config.toml
n_layer = 10
d_model = 320
n_head = 5
n_kv_head = 5
head_dim = 64
d_mlp = 832
vocab_size = 6969
activation = "swiglu"
norm = "rmsnorm"
norm_place = "pre"
norm_eps = 1e-05
positions = "rope"
rope_base = 500000.0
rope_fraction = 1.0
qk_norm = false
attn_scale = 0.125
bias = "none"
tie_embeddings = true
parallel_block = true
init = "normal"
init_std_qkv = 0.0228
init_std_o = 0.00511
init_std_up = 0.0228
init_std_down = 0.00511
optimizer = "cautious_adamw"
lr = 0.00109
lr_mult_o = 1.3
beta1 = 0.9
beta2 = 0.98
lr_head = 0.00693
grad_clip = 2.0
warmup_steps = 548
schedule = "wsd"
decay_fraction = 0.732
decay_shape = "linear"
final_lr_fraction = 0.0
batch_tokens = 131072
seq_len = 512
doc_mask = true
z_loss = 1e-05
train_tokens = 609200000
steps = 4648
dataset = "wikipedia_en"
Each number is 500 + 25 x the weight over the matrix's rms, rounded and kept within 0 to 999. Layers, rows and columns count from 0. Numbers have three digits each.

# gate: layer 6 MLP gate, 832x320, rms 0.0401, rows 5-33, columns 160-319
# up: layer 6 MLP up, 832x320, rms 0.0408, rows 5-32, columns 160-319
# down: layer 6 MLP down (transposed), 832x320, rms 0.0376, rows 5-32, columns 160-319
gate5:499493533512498530522498513508499491519550521497518525478519526481486510493509526474497490524450486496510506502475494547522478499475523496470516446486521509426509509463525501560524527513514456488503481477495463463508531497540495443498481490472508495499455485455501482478518500479505500517517483489470475513454471521530500502446474492501501529465535464502547475486474526532530536452494490541480473471513481481496535515478436531528485458464519481485516479492496464495491517510507518
up5:489484470501481513467516510495482476537487525498482519504526464529500487497504550473509508512505480455485480495467457472538511476497501493517504507496513467471521493475460435514489518538495489496544543520487495528487515441484524516455549505498471523500497532532488511510482492481496503541486448480464491529518499529478502513475465483482509427476492522484469457495473531486506476531537512525468474522520516492517515530496505502511490543498473477537489493499516519506514503480514527
down5:509517482530472474463453482467479471533505466479510508486489524499491509515504484512505487536484539488528488482526480499433527492496485502507515518486481485523516493512509523519520493447533551529491489541472471481525514522518510501500506489515525513499490477461531483493526525539475485489519506523522512518451531476496493505505488484506522530543518488531490529495481513503507541510458538489540520527534503475510494473505479494502520487468503450520479521513520485511470522564458492
gate6:526470519516533484486536483504495513498470517506546490544476443509481473536480534511535516510469478498492509495516508490511500491458544509510527511519477491506505480502472482461469502556536501495457535474520537488483517486552487471509528517521496525517541513463500474506503514462521489468482522503481456494492445519490512472548514514460510524504549524502511495483542467490461477458494494543479525505511506491482483514477485519514486486422499507501497486487495506515481492487492472
up6:515488510522503507482497480522492470496487487512515464495513478484498547495510504495508475500456499527487536517516501491501492512509483509517515503535518497559481529518482497514489523524493509462512506494522499499485501492485515506536518482537490489507522477509469538497514495520469521499481513494513484499543509526511499544478499506500488492501490530517521512478475503502476505470522477463460465470512469511552493494498503520495513524505545504520508450484518484498523479509531498
down6:487506518499515540526507480489482507481507478477503515487488483487460476459504548498514507526498517512500491480496500522536477455516483502495526464498507536485485506451503520510504487474429505520531492506502495493511503507497563533522453530485524553517495508527497473487504525502507490520514480496517526525500482515498492445469484443508471503519515478476503511507521514471487525543480493471565538503551534489474505488484469505484496466506467552471521539533462513499488489501514521
gate7:541488543493503496509500557536558510489491512509535481507460465527509429490455506493549465494530483512549503442486467528533532509515514517487454481522507479502511469493537475467501485534504512487468534488508483529493512554538504518499504474452509465479484543478516471530506501558515463496530469545473542485500552460525504485502501461461528500523519518497497522527467497483487507503548525500481473485515529481478520496504522495494482520518498502477498498486467493515495507484493480
up7:491529446456466567573554495505483455454496502475512493489506562547536542473510517499506523499485489479491505489541538458480468493491507492473485481551535509488497516517488498524493532470507550500509483556454504423478460487467535487491522451546503501488502457474502482516514496462512509504497529521480440510530518495450484512509446499501518462489503522499530470542482527515532528514441447560493472508500517519492501469548520443488494475496497517479538543495509462490513480437464503
down7:506544524532496557486493512532514492508487499468507501523490505510518521523523515496524500493538524558550505491488487518547519504520549454516488495492496507492514502542544438488490456517493530468520528501547550522494518545515428505539514481510468562513516511508550482510510507484500454532498503498452512471499572466504496499501476498500513477522508500501533507492493521452478486512523526472503476539497507524470445520507510479508459480471519546515517507547451562487516536479481499
gate8:482503498571547501511471478480460545483518503471509486507516459475474463511501519461512495512527509539479484468527535496493543526540491479512478494468496570533498507518489555488476495503514471510499518507516477531461530512486463519493507525490492464508517486505498528521515480504492504516451486507523509506492488467473497528538497534516472533492471482525468474445519490483505514494529469521506497495492488511481520484522486540506498472510510501475491557537483507472481427516505545
up8:454525515494515528533495516508479489532508507480471511515501510480506498510504554481510489486532514486503464493519454519512498502509505490492521485508471488479497507511475512484490538551533500508489478504520472484517507503501515517485464539507492483481501516533485574470504480484460518512524493499509488504509480524482475502530497504470475530523497499508518529515492510508480484483530489462492502502500485499493502489496465509519470525530509515487483551531502471508523507500522485
down8:531487469483481485491532456493548491505506504514554491489506500517493510518478484510507491529502485466527526512481512474536500493525466492521472548502514521497532529480485498462536495493513492481509507487493511538503485514499508469504523471459502515496504524514513478511497477508490508510481511526523513521507515521507492489509479535534501506505500506488497477498513488499536505490471530512509481472522516486506525462496554514497521482478499464486501481502484525470521491495499522
gate9:504477525483519532510497502506516507515496529520542450498455510521539476507470534511466530497513515508487516497489491481520535464523482513458513473489527529522511516496492468520463525510475547465501498502555492529471517477496533461519490497479490499515495502495489514476479522514528533509507509465527487539493509453563496497506526506482505515461522502521534475520484493458532516510547538514471474495523449534486519486462501529466479512487488486484486501564526522499527503521526507
up9:509502469440518514513500511487530508505489567482493479460522517493508477462465499499479559485541478466475508525485498463497493487505516437450495493514471507502513504480531502529525510559470523500493537438482469558513523498505536472478520494481496511511504495486481498460490511524480501507473533444450472472537492543482489538461493504453509448516502526519484511531481496510489491489507474488442480506485505534520508513500472457470479526503494492475486505519546477505496518459489532
down9:534452520527488462492454461481529529517489499523521512515509472469475502528499447495486497472499514521515479532523500517497540510492469547533471502501525480580509553503484498524506477494515494474496478523489520514485454519477494517481469565486509517470471480527535489527489501470489510489473490520521495496475495481550527507538510568502501503541493515460482513495492523503497514501511528542479530468488506503496484479463495520491539451497475495466529512523460473507520513528494512
gate10:537520500481506505483496540512470478486519487514458514477527478492492481536474515493538551545502483529534502472504437506541507508527504523495517449494475494467487486483529483540499507519477508514527492485461561464459514526467543482544512516483520448504464501499544496476523551491495498503506521541529514480513464477528493527561540502534498458492511547520506511450496443507476515497503515505486528521467501503499456489570484499477504461486487497491484497514511466526490500491496527
up10:504517512492475535502536515471537523506491537531471486456501489488463521518503506473485491505525504490495453547486458516538516472498469478480509495493528527528496487508495481507469507485460485508489500473470473458549482493494516527543447558495466476500577511497466539530526525507504477476510489481451493524477504503497499492500517503493525530521515523505520513511462542499501488484542508490471502477482507484527508534452471506519505493552464534479514459456490545511467483475495529
down10:495518514494513460451525508549509468502493462531544531544460508488516440462480488490499473477495498511495506454501504552487487491524461465501460484561462516485492467476510522549495476525508517529501512489461520552478466530491496500503519487467538514527476537462516475477497507480481535453474537544550536512514501481518441497513501476542479449506497506486526443509507514495516536472506484528523484506527512501500512486539438578525519541449485576460495466506490467534476539533516492
gate11:502480522530485483500485492460507500512477500529501485504514474501497503472461539526495536528509515512481537527512482466469515497469488470472530493465509490467513510492549515538538497527511503484508484503454520478507562481545509488489522513473480492520469498523481523510486460482506499498479502494469501501490534497536517450506562468504497505490523519465505503469465550513477478509532468452535506530482484529534478490500535495460465497463461483515553470507485506484490526516511497
up11:536512457505522523515451463520504514505486499472509511468495485449491507497559511445495452509505494518487471483470498516465471538513472516524484501475498492543477512478532482495487519502504540472515482514558551531526481522483499492506489473511494481519494489464509512514519451547509531532477493530515495530480527517482515557500500520503499497463504494530462497516502519511457511545524486551483501491499512454556489519491505509501554478495483523498459474518487459514484447464477554
down11:489542518523538486496529470550496481489507496505485478496467539479536479465536443545478502508517505488519511508509481523472528533488488492521484472506447486517465491487470524485445475522465462559498480492490493499498553496485520480543489475530479517460457505512497500508535490493506480501470484495535489508458500517522491443453447454516479483548521460496535536424502487470473509470482493505496484475548513496458535513486464514500481519501504512490539475500474535493488531518564502
gate12:500505527493481432550508505482501505542531541471510493477497494515514510482523505478534526537511530491511485501520494551513489501503515503507512502458514488449507517533542471543531493466513480515495502492469494535500525497511499488475499478488488446497483516543520505506516513515489508467465455477475459509509454490469516524532492511493523465510471537484492494493503517484510464513507504513502512503516513510526517506478504492514534527558518503463491510510519533468478517489527541
up12:483535510520483478493476471515481466498515485501523493504488502528510480497497541488547522483507504474527487493490500537486513497571474481463473476499560473502516494497498520515489470498478508525478523487508393473508451532489482508491525509483506487501518533468512513458495482504486524480505437492516464526514488478488527504499524467494528517475484496492480544519453483493518473496522485499481506495510506563481457491517506518493510466502476517495477523469474517508490497458493505
down12:485513493549516488499445497501512522468490482482467492516458475468490507418514514464485517514536478492490514514477498482478528462516533462494529528485464514460456526489520486475522520521483499544497539460483507500484466517456502482458516483515458494508470447545516492475566525506519492463471473508477492515518485514512484463518511467506486491519494499507522485482488509498492492524503505525478447503491477494509521451519452526460509532539502507479520507510540526530460493507518501
gate13:494550537487501541506451511511539485549534489488543524494448542528498458510514517471514476509517478535520467480495478517533507475514501488502505455519529489514495482487516497527483496500462517487488502530501470482525433532509529513515533507533503532517517484509513489528501486504474544512512516476533466467482519509530529501500488477478484569493496516491484526464447536467535499511534559482496533536475500527486524519509507484483522480530485548493486463500487459488508501523491477
up13:484524484530511518500473514439527535488503487532536488504487506463515495517469500531491497516485509471509481514454467447421532497462509514463500501478457510449512511502491483515483520542533503561505532496512512510492480518443499493527522523466482510492488466548494475527467575488517479432469518508490503493478480477505525523463514527521484526517508477508496518505529479546536530518494479502493462560521509494506533504497490509509517507495491487526484471516521516500462558497505499
down13:473506470459475500465528545448488505499478490513485495541510516476509506477509471470533473484487516479522500502496477514488470461547476498522480519523522517545466516506478519512493512515436497506491478508485535523519507494539533544467516431561487492535504506508472451506501490513489508542565469505549511536474509484470502462535486445524513507442452507501485518453472506489527479536516484528530471530493499521524542510530500497497502498538495560484499482507522486478529473498467478
gate14:516491507458506534478483467518469490489517483515505475539540466467500526489486501514506461504535515571473479452530499473493518526497498465490504474497483488529498500479519497542546478532483502476490506515480479455493500491492492471499480477559475496495496521449527497466511526517540452536508548462475490536442511436524494469512542475515519537474519483499557531508493518522542461528493458496460523498455519509522478512508543500487464535514512521550502488481516540500505468482461538
up14:546458510456542498433554532503490520528529544511498476441499458500508471496495508480497493518496482502504450512455512483510493523498494499478532516534497500532552514471486537546536519482504479500492488486470483452502461504506528499500486506514504561517490484474502437518459474495530484523512562497495507525535510485533468476493497525480536523529488476528569500501467472545527451589505515546462500543507510517514454487484496527501484499430526489533506497513499485505507486505500505
down14:498528477571502527537470541491475481522465517529520519493507547487520528495514510507486515475453501451511517495477504517519463460452483463513517466498493462549519473518463522513490551535476487480509509554444563484502485484502494487529511508481516505514509502547513497524512468456531534495518479482494477497512496515447490521506476479467535532486510460496497451479450524468508520448523489507467515434483446528446499491578521544468524476509492524463502492486495501490516515493524496
gate15:518481514545500489522479502482470487494490511488487466509497507462506484488488475465488480497529543515506492503513486494471523521494502475497477460448463481510480506497523446494507531544539548527524485536529498504492507487483463517489453502501484503519517497534428519503512543483536494489461506476521540485492499493507475498512503521509480486519511482469483501510480493501523496516480472544524520497486508497487476483464473509507484476487531485499467498461506537553524520494498498
up15:494492497506503458470496512514506505501489488486527495527497469487527493492445498521524498498465497461485475496478517499508497489475475494539487513499531527514556474527466537506520463524533547480544458463525534499519478519524498501481528487494505495523505490524471534530497505490479458493528458483462461497478509498466530518513507536526486501484495494521482522479506507493512511502496500530513495517492485479492464501471511546526525458483499509505528535458506508470460472468499486
down15:467569488526476527524499498494509535472468514503500499513525498456499542517558495529516539484502526523502510498484498498532513514562479516482474511487484463468492484455493539492523501495514455497486505516498484494474480483553524503532505540551472528499520500542503463483518469483495538501451485531479523485538498504513496492504498402497501532497476518492509506523547507464491489519519510506491503474504521543515526480490467505475527525499469544469457501516479512458528475520523522
gate16:493521490492497504480506543533507493484482541475507511532499472531493497529455509534524509510499447550531489503479500499539520491479509520474483511488495504496464481461524477480473525508511506484507526509485510489476459530471488475502499472503471468511468499497522483487504498498503480494526497504493513490503508518478514530526502488497536523475508505507515535524455522474531479498478488521505485527511497500499495500464521501529504521489479488503481466524503528530458499459500538
up16:475522502514473498497528502470477534482429472492516494471543500498473486479574479483485543469515513520475508488486478552505467508539450515544464490490510533471518514555520501525495550500451517518523517479498466513507520500494514532477515497525494498510537511514525539498483481502498523475477516535490495514496511514495517518517465486497481489516540485535525521497585492556444562517491466466492486464501447520483477520517495481482519480472497509513506477512477490497527502497470499
down16:475492494478513522474482518538511512454474545460497506544512470492479484495458473515550522521475452485501515475481476528508527475498505503464495514480533480508482491504509489484499529505501507530528539532452521494495459523496487488502508487499504485503503511513515462524492541521473487507507527491515499490457529532457515517534518458533521493506509469526497506527466515454537518540478498511519491509497502456487455497489515447504531451524503533480517502535517492513460518478468510
gate17:468526491524483507535503545506472494542469512478469472522501480507503517513542504529491503514497474503488526480464505517480500487540500525538512475515523520482491518502496499512558470485493513531480476497482506504499471527479520458539484505466476484480494530513487567499464485538485488558549547501523511483523485489500541511496486491540486490518513538497489533484492493468543496516504509485537501547480505502513550474543450511473502532500523509535477520494484502487514495528508496
up17:503474519496494516468524484505476471551514511509499476524527461497482541517493526499476446505512493464524455523549514489495496526526479473500466517472473494500468460506497497517490505465512483483467516506507484546431515466510543478487510540484498480500483524492496502526507462548547525507528462488472483491509529472431453468453493518522486515501517500501504464540445490516462448438505494499476508534481503519492573465515496556504526523452489496503504471491452504493450497554525480
down17:535493501501512540448499490525487533476549493490503494476489534518492520477479477499511483488501530533514489468484489505543486540493534510454506491524526512514516457522510466519453556470507535505516485497518492478504474548491451513477501508524560520537474528560538463471521497498491503494472457435502492538477513506518480518511492514437518496456503540470495512485491540508515554523447494467484481529488495506512499546443546521506491467508471519510479527484491453493521486490485521
gate18:501484476503500542493495532496526506519503461531470485460494533530550523521518481476487509494475539481509510518494469514500485448512512477520489538491528525497497457503541474522498525495502483456496531535507459510502507490497528486540474475535490474523514500490464486453467551478511486471503465456529475530506529461507494531526484480494495512489495547470509472466480476516549469484459520510500483515489523552524509491517552505498505505490479528505478540475521469525527531466510496
up18:487511485476491477525504438495517461480493468514507471501503483500534497534508475528508442523506450470486527470490461503477496495519477495529480533565478516498444497505526559449475477497480517489519498521504529505464499461476501521523519546519492545533484518504497566479523518504484517480490502451471506503458468476501532474490502496553466537485509507444483565475510498509504471512500486524471548493490525507489460515502537484506502505469501508491484506491452529504519498491540509
down18:509502490483517501469499519513502526506520488495460509547499509475462514476532521493502499487504509495520435512490451493466517495494528509499480518472520516486543512476511425512524486475538482561545479536530471476471544472483487486512486482496466502474531493502558487488563479486529481509500482515519515533525527519478485563501468494479538501492503508504486484490479520509517534501462536537477499500510527536500548505490505547483486512501508479516523513483511501485486492521483497
gate19:481487508487498505478505508503505500495544500465482484459498493507531477495466532555513499498478511483517512483505520474529492463502532509481545436541473488494468499517480463522544520492509538500485440556503488523498507488514534464532545550481525544518493524562510508485501516502523493459547520502517451506488509544492483504525517492535494452516520476490535558466463459477541479493518492525546488533496454493518506516506477531491497513508452496540556508448494525527517481547450490
up19:466499459476523470471480491476524521512467551496508537474489524510518449464488477518503542451500494490503514546496450462476509514522495493501477489518484508470489540484495509544455489467512457490523489480515496489474509532494456457469552494492511509515494531491493507498449531488520511484493511517491524485503514503499497513509517512477467487550448523516465455512499543496499471524515529482446493516507482490488485495505471519466464544515465496539472503523497504502445509515536505
down19:521449512465482518514517490519498500490486518507510471504546448475528523492514515481482479536500483531503518495488473520446472545497531529511474522501512516492539474492519515507518512548501504528571467484504535513554464522485515544470443454525456490482514495456485487548530522521497517473496527493503487485543502477523480479461495612530495509480481476495533534507503499530456495484476488504501546498440498512512537492478474496531498495503504439496464483529469489515478518459514481
gate20:488507498508498515509529497479531492522472540479516536488536515496521523490509507517505522490544443502484455510476492486505503496518452492497495479492467506494464485493511478514497504494475520498526478495467508500527472503482510525506512520491508511477458528481552511525539519502517461528521531515474466481508526542504528483494497486492463448470502518507484538545485485536523519527536494505523516495484516500470498510495455506505494509459497470495486469465477477493503542515489493
up20:521535485446495492475474486526512510474503453465467470506523506462522478465518534492503493497527468527526514466438487515506491507454499500514500504508498551503488481519497524523463510518479517454463512531466545481504454505530514472493469474527504462530482502558495519546489505501511529515456531488453525502493513484548512464509488470521500540496497483506503495472516515486489510504529487514495460562499523490463513483495479466448534482533464538537511480484503539510501484470480519
down20:534471462480511493491523511482543503454481531496513508510529478494532499505537493498510483524492484482473473502453509523501502488539482497525492491474498525535454477499484500500515508497494517520497504485508530507518501539490494525498499507478480500470478509527558535525501511493480475506559502494508469522507546479497521430493539489486474465496503491491483497549495502464493499542531492539503499501473495466509536539482476484481479485459511557521519489466513495458496535512514491
gate21:534525506479492515512490516456492496499505454494499516507478494483536493511461548494481488525510464512528499475527527516491508488488526498509515519494502490516496507500505520459500496539493514491472470498505489483519494474497507531498516467476510536514484483515522503479508479503499498513494498508488503483513493504533474529462482523479491482522500477477507525477506505476475500521489479532489528500472485501518474530494523512503518485457527472495542452490500527468517471488510478
up21:489531476508498531497524517510521512517483510533494444491501527495493502478525524480477433520501510545502521501522518497505529492506523511489463481522522486529511501492498496475524505510461517482525510499487499533499488489491522488487468498494480509523524504519463510492477493517495518458518507494498493484513505500569516482471525496531521487517520513511527472498542490508502478467485525518515536527498501529525506481490475490490513501522467501501518480490484512486537481511483510
down21:472470523476494522524464506479499537503511464513517508503501483491555473484453530528482526506503471460449458484544528529473450498520521485491491518518509496489474525493513514473486518516515525502466478527550513464514494518484465514502506499498474525500512490526504466491548524500506516486510514511518524494474494482532479523518504557449540482529461460467505513506529484464470533512509517474498496472515514484511551535506507480466510508457523473504502514489518511479488518457508424
gate22:540528437491479499520481541528523483526516530496474508454479515496505531491549513507503532477497481491526508517520516439455445468562532529507474445494508482528512439484499506516498523523475545491477515533429480458527509533504517518499547502539510484473516529500557512465498489541511500491446519440521495521494517498486502490464500466461494555481489527490457514510471516515540529491477519523483547500540499482486498511492471473519502505502476548536538507499519499562510532465455535
up22:490452511560473492459470517518501469500501478517511516482509468486537451530523508488501510490475511540513464476522541467490485496506490528483459526495473467457523537489504465453499555474523470499519445538494535516501541504512461449485479471487546527519528513475491485525508491483484483513515582515479469542476531522514498500478534522480535474508490484538469506497513485511557580449511462531522499502515474476503481465512515468485497505479524509516513520512483504454465590501515493
down22:507509506443483541489503539539515502534491516481514540490517508530496490488533454521471491489545477469531533522498513526550491476529501540521509474525505526524449539493480537512507460473483501526515511553488452477491491529495542468513504504532481492504512456487449549505478505491461472498487479481494484493488490466460513490537473451469503517510512491510471530512512493478479490472560570506542500532524550567525455491520523500498448506528505508513454510527497504561492473559530456
gate23:524503468497489507469465493476527490464510470495503464483470470491506507491516509476454473476490488511498521464538514463458478519454559485517511494522520515538534456485510533481474480478473462505538469487514517484483500462516476523500488494486514513551526492467518505530490498545513496546512496489508546511485477487487533483519495499499502544466495500467490482497472511489494500432509496479521534467508499510469501499512509506486493500469502498501459494477519472524523500482471499
up23:505525478472470504480499472499481487487517510519512491446517481505491500500525492497486489474496519500535543493522510486486474466499512533501492486505509452480524510519523493499502487506500497466507497494510499501499478505538463512490500478519506510468510475455477528491480478547522509529500483490494511498529508489505486467508491481459530536507520525508510526542475507523499475512481519513544472501479517507489501513484522497522499483516489512480492497498486505522512539448463518
down23:473480543538495518505437562491475461496451471509546496515478498537520529517472482497528486480493511491495514494506478465462481542446489467503515469492499543498490477516498529526482507515523480513500481534486491490497523463493545557493506503498461515528503476482491474519532514496508512478499482503516486493495430496504497495471542545528501482515475502514519523479510514518499500507464485478453548504509515480502542503489533503489496522448503505514482527504477520485466507544510510
gate24:485494485514482462462484537511485522494523496537546521488542562501519463506493488501533495494496532481560446490477542532518487505484481516510494460482542484454512528460465526512516481516509499488506539504463513448477529498490477484491535475500507508510509476473545472539531508460467498522500524498485484488505525528501467478507497504499509522497465499474492505525503510506485501554520493502495463487511487508463528473494512485489487485497504506482504531534479517490518532484488498
up24:509502495500485526515460461467467526543489517458493514497485479482481498470473477486503500486511451478477486487523488529529513509502548524530517499538470545521482516535472493481525525464496474487528497519473529533524520498467521479510531504513494449539526468530513519493521535492513484502496523492485491543482503482503506488474480508474474523492483462505497525506501497522494492508503533512536477511485566482482492502492550525487539503497484486522488462510567521517499528479456515
down24:464564498497486498480486489531479524511533489490531512527484498488493491482502480486480547487471513500507488502520506445502511479466511490480505500443502516510495487460495478509505507467450529533517512458504495506470451521498535508493472482474527510464504520504516512501460501499533540497565494524503562484512483502528482512494480514516508527516498504500507485497511503476472511481528517473460519516499493498487500499522484458466534507463483473500491528480524455535499475556534505
gate25:505507477544477489525490537517491499436518520533530497490506495485480493518531486534513459494459525482511469481520521505521453502527488515515530473509513484504502514498494479516545499530470511497508477492479456515494502511506505447522499513489503534498524502503503499529577493494495532524518473550455538490489428543492498481515454487529517493519516491481540515498480481497498487457498494462482517494526522531478508502487484475457500500480497505497473534479500454475539519504548523
up25:482532495498540518479506491517496495464489467505519504465516528476489548514532468503493489473477469450523537501518487555499467483526524472556496505490515527532444530475523516475490526492479542504494512479509480450466517490515504480512516530523530495474493471515506483523484445503466517511492466479547496544487496484530505468493524540513475522521473493505460501479510509510518498491503523496492528489528493497509494515504499490540516494502480506509489487451513491443528504564518525
down25:498518535525461526498469507455489510505486539486517534505499504527511445510500481500480449522475482503489524537494478475513522522496518491503433456502519545478513465535494506534496518494512506509520475514524508494468488533495453463483477496498529490470501532496514519469471483463498493490523500471511517489462477531507527480481511484443481513550488505472463478531503503520510523468514466512537481490442503468490501473482496463515519511466506534518465488558501568551527541475496494
gate26:521494507479474503473512494533558507512518503483488460519496569526508549469541530504493512486516487510498494497502475503466486502525522591462467477523497485455462488455471546515517521483467574485519491500425514492519475495477516509533554485463497514534556469542462511461478544531478517516478515535485509496520523510554551440493467474460473488459542448492445524475482464518501502476479491481489500515481480510497487538542545537527477512510515532496483489520494443494523523539515528
up26:500476523490552538467494539471476508524490462494536487517512539542465427518477486477473479506476504513466498510521458549502521467471522462549481511525514512458533509500486504499462476497520489577519561552484517509487551513503504517523506488470480503520529516475523476485498458426522498532505488528523525494508475487492530527526497523479505523536487512497508529531554516517526496491473523491495519512497518465493500477471548459466519489532475473507520535549535492493512540522468450
down26:460521470526515505497492458541502468502485504533486480490525515426575563501522516494512505486448480482514478464478518483496533528483522469479498537487540505464493488535542500515537479522486496505506459452460541451489542504445494540530515504540509492496507506471484432499525504525492500530467537492546499500485488497546453540484485498467478525500503496524492494532528516497486531515474506530513472476515484525523513486498496454537507455523491485488470508520481523499489526512489488
gate27:477488489480527491495502535494488493511513449463492491493488497489471539462529483479522531481538441514507515487472486471497498511519465497506525528498473512485481506481526529493514507510522499532476517534503494538523511565507453478516449509541496503513496515509491476494452516501461513509504539474485515497529469527494501461514493476504521481509516432528509480512506504503455509530517478467499534490531536467516451496506503488509493493505491509534462478478511493511491480506530530
up27:547494501513543522496491488482531475479482505496498494511459503504510489547476517472491492517486543492485492471515511524464460502508507494523448510498520503484467492503456451515561480420487498495505511481465540517489492472492486502491483469429502488529475471490472479546480530521482458516513533493516430480491451473541479509527503499505519491506514479495552484459507491478510515555497433498504496509479485523484514492488531428498499511492541486498485487491468522506505521529517486
down27:500512503517507471533484485509511468510445543515501488506452523484515525516497481486510513454483452488511499492516506511457506494554493468526486517484536515469543424489535482463492466527488512518487524509505529521513510455475445493495490488519499511515541490543539443503458531501450517511494516500565553513520512488527553527505494483508509495551543505508519484532507534482442483481502447506479534497555557491481493486501491494474541483500485547511523459507480545515520520463491494
gate28:467524532523463501493484469539472497550515504462506506507454486461519491537468469465479473533525518504525518512509513501450477506483533512511519491505524529494511502487486527503535467486512471492496477487512520515508508492523521493523531509477441519484511507508473514494509548529489501504500497458512470503499524453476501512472470523531480520503536496484518495481477570518490506502509530484490480523484512483476525549459483512476494499534481490473508485472502532466516528488497533
up28:476494501563463475504509539524478520517498499529508502493517504466504503468483492497504494486551485525476489507519505508497499494480508492461502488454496504510503448501505491499520507523514496519493501465494492490494482486459527502486474515525487485500427499504499503472504519498507485511535489464475490507516530450465498516472465489495529492498479500522524494487463528470529523498520533496489502473472491492470541481516478537475521518486528493510467544503469512524482514524528531
down28:473494480440522523511508493507496464487524456482506487487506527532494496502497522486489485517509527509516488506493522481503548519528498498530507497551509508504520521536535486504485488458556489457450474525479500499502516495511477494517509497466515498504554482490476465518530531489504530497508491499508511502480477486510486469535492584473490484479544492501492497489516479504489516478507477526450474535541493488513476496494540499514496475497493488499500477481554496481524511474499460
gate29:519511476514518501511499456486467450501524485540492515476531526501493482489465505526496535500500491500494504533483490517519498549506544488536515499499499494485540505475477445547525505461491532502526513509478476463512554523529479499485483499443504522515490519514520482487493532509499534494515499486522483505532548488524496482528485486446499479488508501472459507500509479499500505498516478493454464511511540505474507532504499481519537503481521492469511466512479491505501507479480518
up29:519502496489472536481499497495480491502512508482463489487457478470476481481505481466512513473464494518476525521523460531508488478452485515541504556512475519416522514512502480489505501472518513479489467504490522485467529488499528463474459516495545468521472454506511500458527503497464554516491485472504521497478462489533541486508495512513514487518495500525471536488505489511514493512463519530472459466488544486465507501505513518476494482471514524534509522506489524496528495540495474
down29:490527474504528481454466486518517470498482504478521515524462517492479527551479530444489492504501530497467502546516509464489525503508525538448521498499473462497491483517482499489491516509602494517491528534511537518505478510531483488529522483548508483496471516507515488502496508494533483467537539529505501481496470530465463525476521528513474517494510471516496538500502506528487521500492504503528471526458498498493511508493466490501505491473484477483488515534534518451500499503520529
gate30:502517501470516526487557540486524485503528472479515501510468541517495422497447510506517505534527491471492498482517516517540496465467536501511487454487504471524456498539504494462507508497495530483511508521434502487516570507456543545496477511505509494480514496497519506471475495519466510538518476488483489539471467500487507487490486484500500512450520470538504509461478489504503521479495479554474489468500495520547502546502503526503494491507514529525522522492474511508526482501510542
up30:468498470503515506486465502517532446529484537519512476478468502505433441526516517501556492514541514486510480512485557514457452526498570486525518467480548466516496538544499528468505498467500483542496475575486518472481554483490514502489530504470516485498514463528506506515491448493499491543559461527516487487458511499522446492516487520489482501516495466514506528467511511523499496498478517497476514474536504490551556448495497525483499522533564526471504524472498483492478494509489482
down30:530520519453497510484441520498514535460499478508474541464487473473499544488504516492482526496490525508534510449510516461506470501524505447486490462518493474517551508500529506502493487464504502474539459487501496506473484463482530478506475486509547511522529502472488498466553523482483507496478497521517483450468540503515459523486517535504471494505522510516467525524507518534495493507477457505521490521533506542511516505506498459538502503492479495512518501490500521559497523547517503
gate31:505495457475510523490508509503488506494474499486506522529493465502517475528521514512536499482549465505480552503541479526477448468523523515480484491485491479511487523508488490467511515470453498506547513502493518488483485504517516499497512513558473495497482482490521529513542475532498481493482523550499515513497503524515561480501515495507472486504510497496543560521506501519499523478530451500515473547480490480468488510473480482472482454487520498513493521472492505501479512513471493
up31:543453489501477514531492510482467485538491459503478545512476485510514498516490521503530470486468534517478494494424547485456494477520509501499516532513547487579486496462506503460492498463482458567562541476500498477513508507499474471541510522518489476510447509421517511506514483525517483487525523505496484508549533538521518481517520540487434492542480501505539548519480523506495507456488505459503483495516459495462546498519478490500487450439558484519499520460519532445506504504461441
down31:478491541509514492503466524546512449535495508497463516489459519502499517519499507482470469519480531529455487456486554438500525539445458490513530463516507452538515428435457516535450486483429538537511532501471501494480486496488488515558503488509501537488540497481529484469489506466518494509480489489492546545476488516508446491475520562516510484506499495523506532516492548524484511465536518506526524475541469523503515487498470519469448468484487486505491523517497498493522481480554482
gate32:478508537517482485478486468495488468512515434483496470545530502472486499487494470474525499478511504495504480487511509502503472523526516476457499469466550512508495479528476503499524497471499469477471511475495526503454486521499495520516523514499470531480515537491496511522501520510533468435511506486491488511537518475494514526480496520478513549533474452510511506535474519504502516517491465469495496493508518461491557501525527487479511496499458489558485552519471515473503516512529504
up32:493496498514539471491513504504468479515424505457475477492481488484505532501507505469480501476529488517473491466489492506516514501499501462528533523486473488505496536482511520487477517519510543496542471504489508530473514519522476530490534493468521528510472473498516511488501519521498523495502512522498472489453498497518487446471479526533502566485470525462532479483535482494533480491521506514521482520495512523520510476519489506519507480485460479538515474494532472527504470499528459
down32:489518485495473490498537480470484541505528492497514508498519486525527545512495500564502520507473502500513510475509465528480461500487483571554467518497501498482538507512477492489485498497515484491521512485523480478541474502503489492504471500526524477490534508491524492502478484512502513517499530492521508511554486499502499581558482513550534442502537512534450529508496496496491527482475491486480485508474532483520496472478481532509507480500555458486488488499529525499505517460495539
gate33:497498499510536522498506500486524491527491495529514485527492529542520485505483508497465491491499490498481505521490522507506502492504522519494512468501515486516472512515506473522472534498488497476496498491456551452510502502500502522528489467511509528463497497540530471514510533511521476457514528511527498467486513515473493480526501468507513477448514490504524486494501516473478499470493435507521509481508515467517512548509505498497472477496538517505446515485473495501508455504494510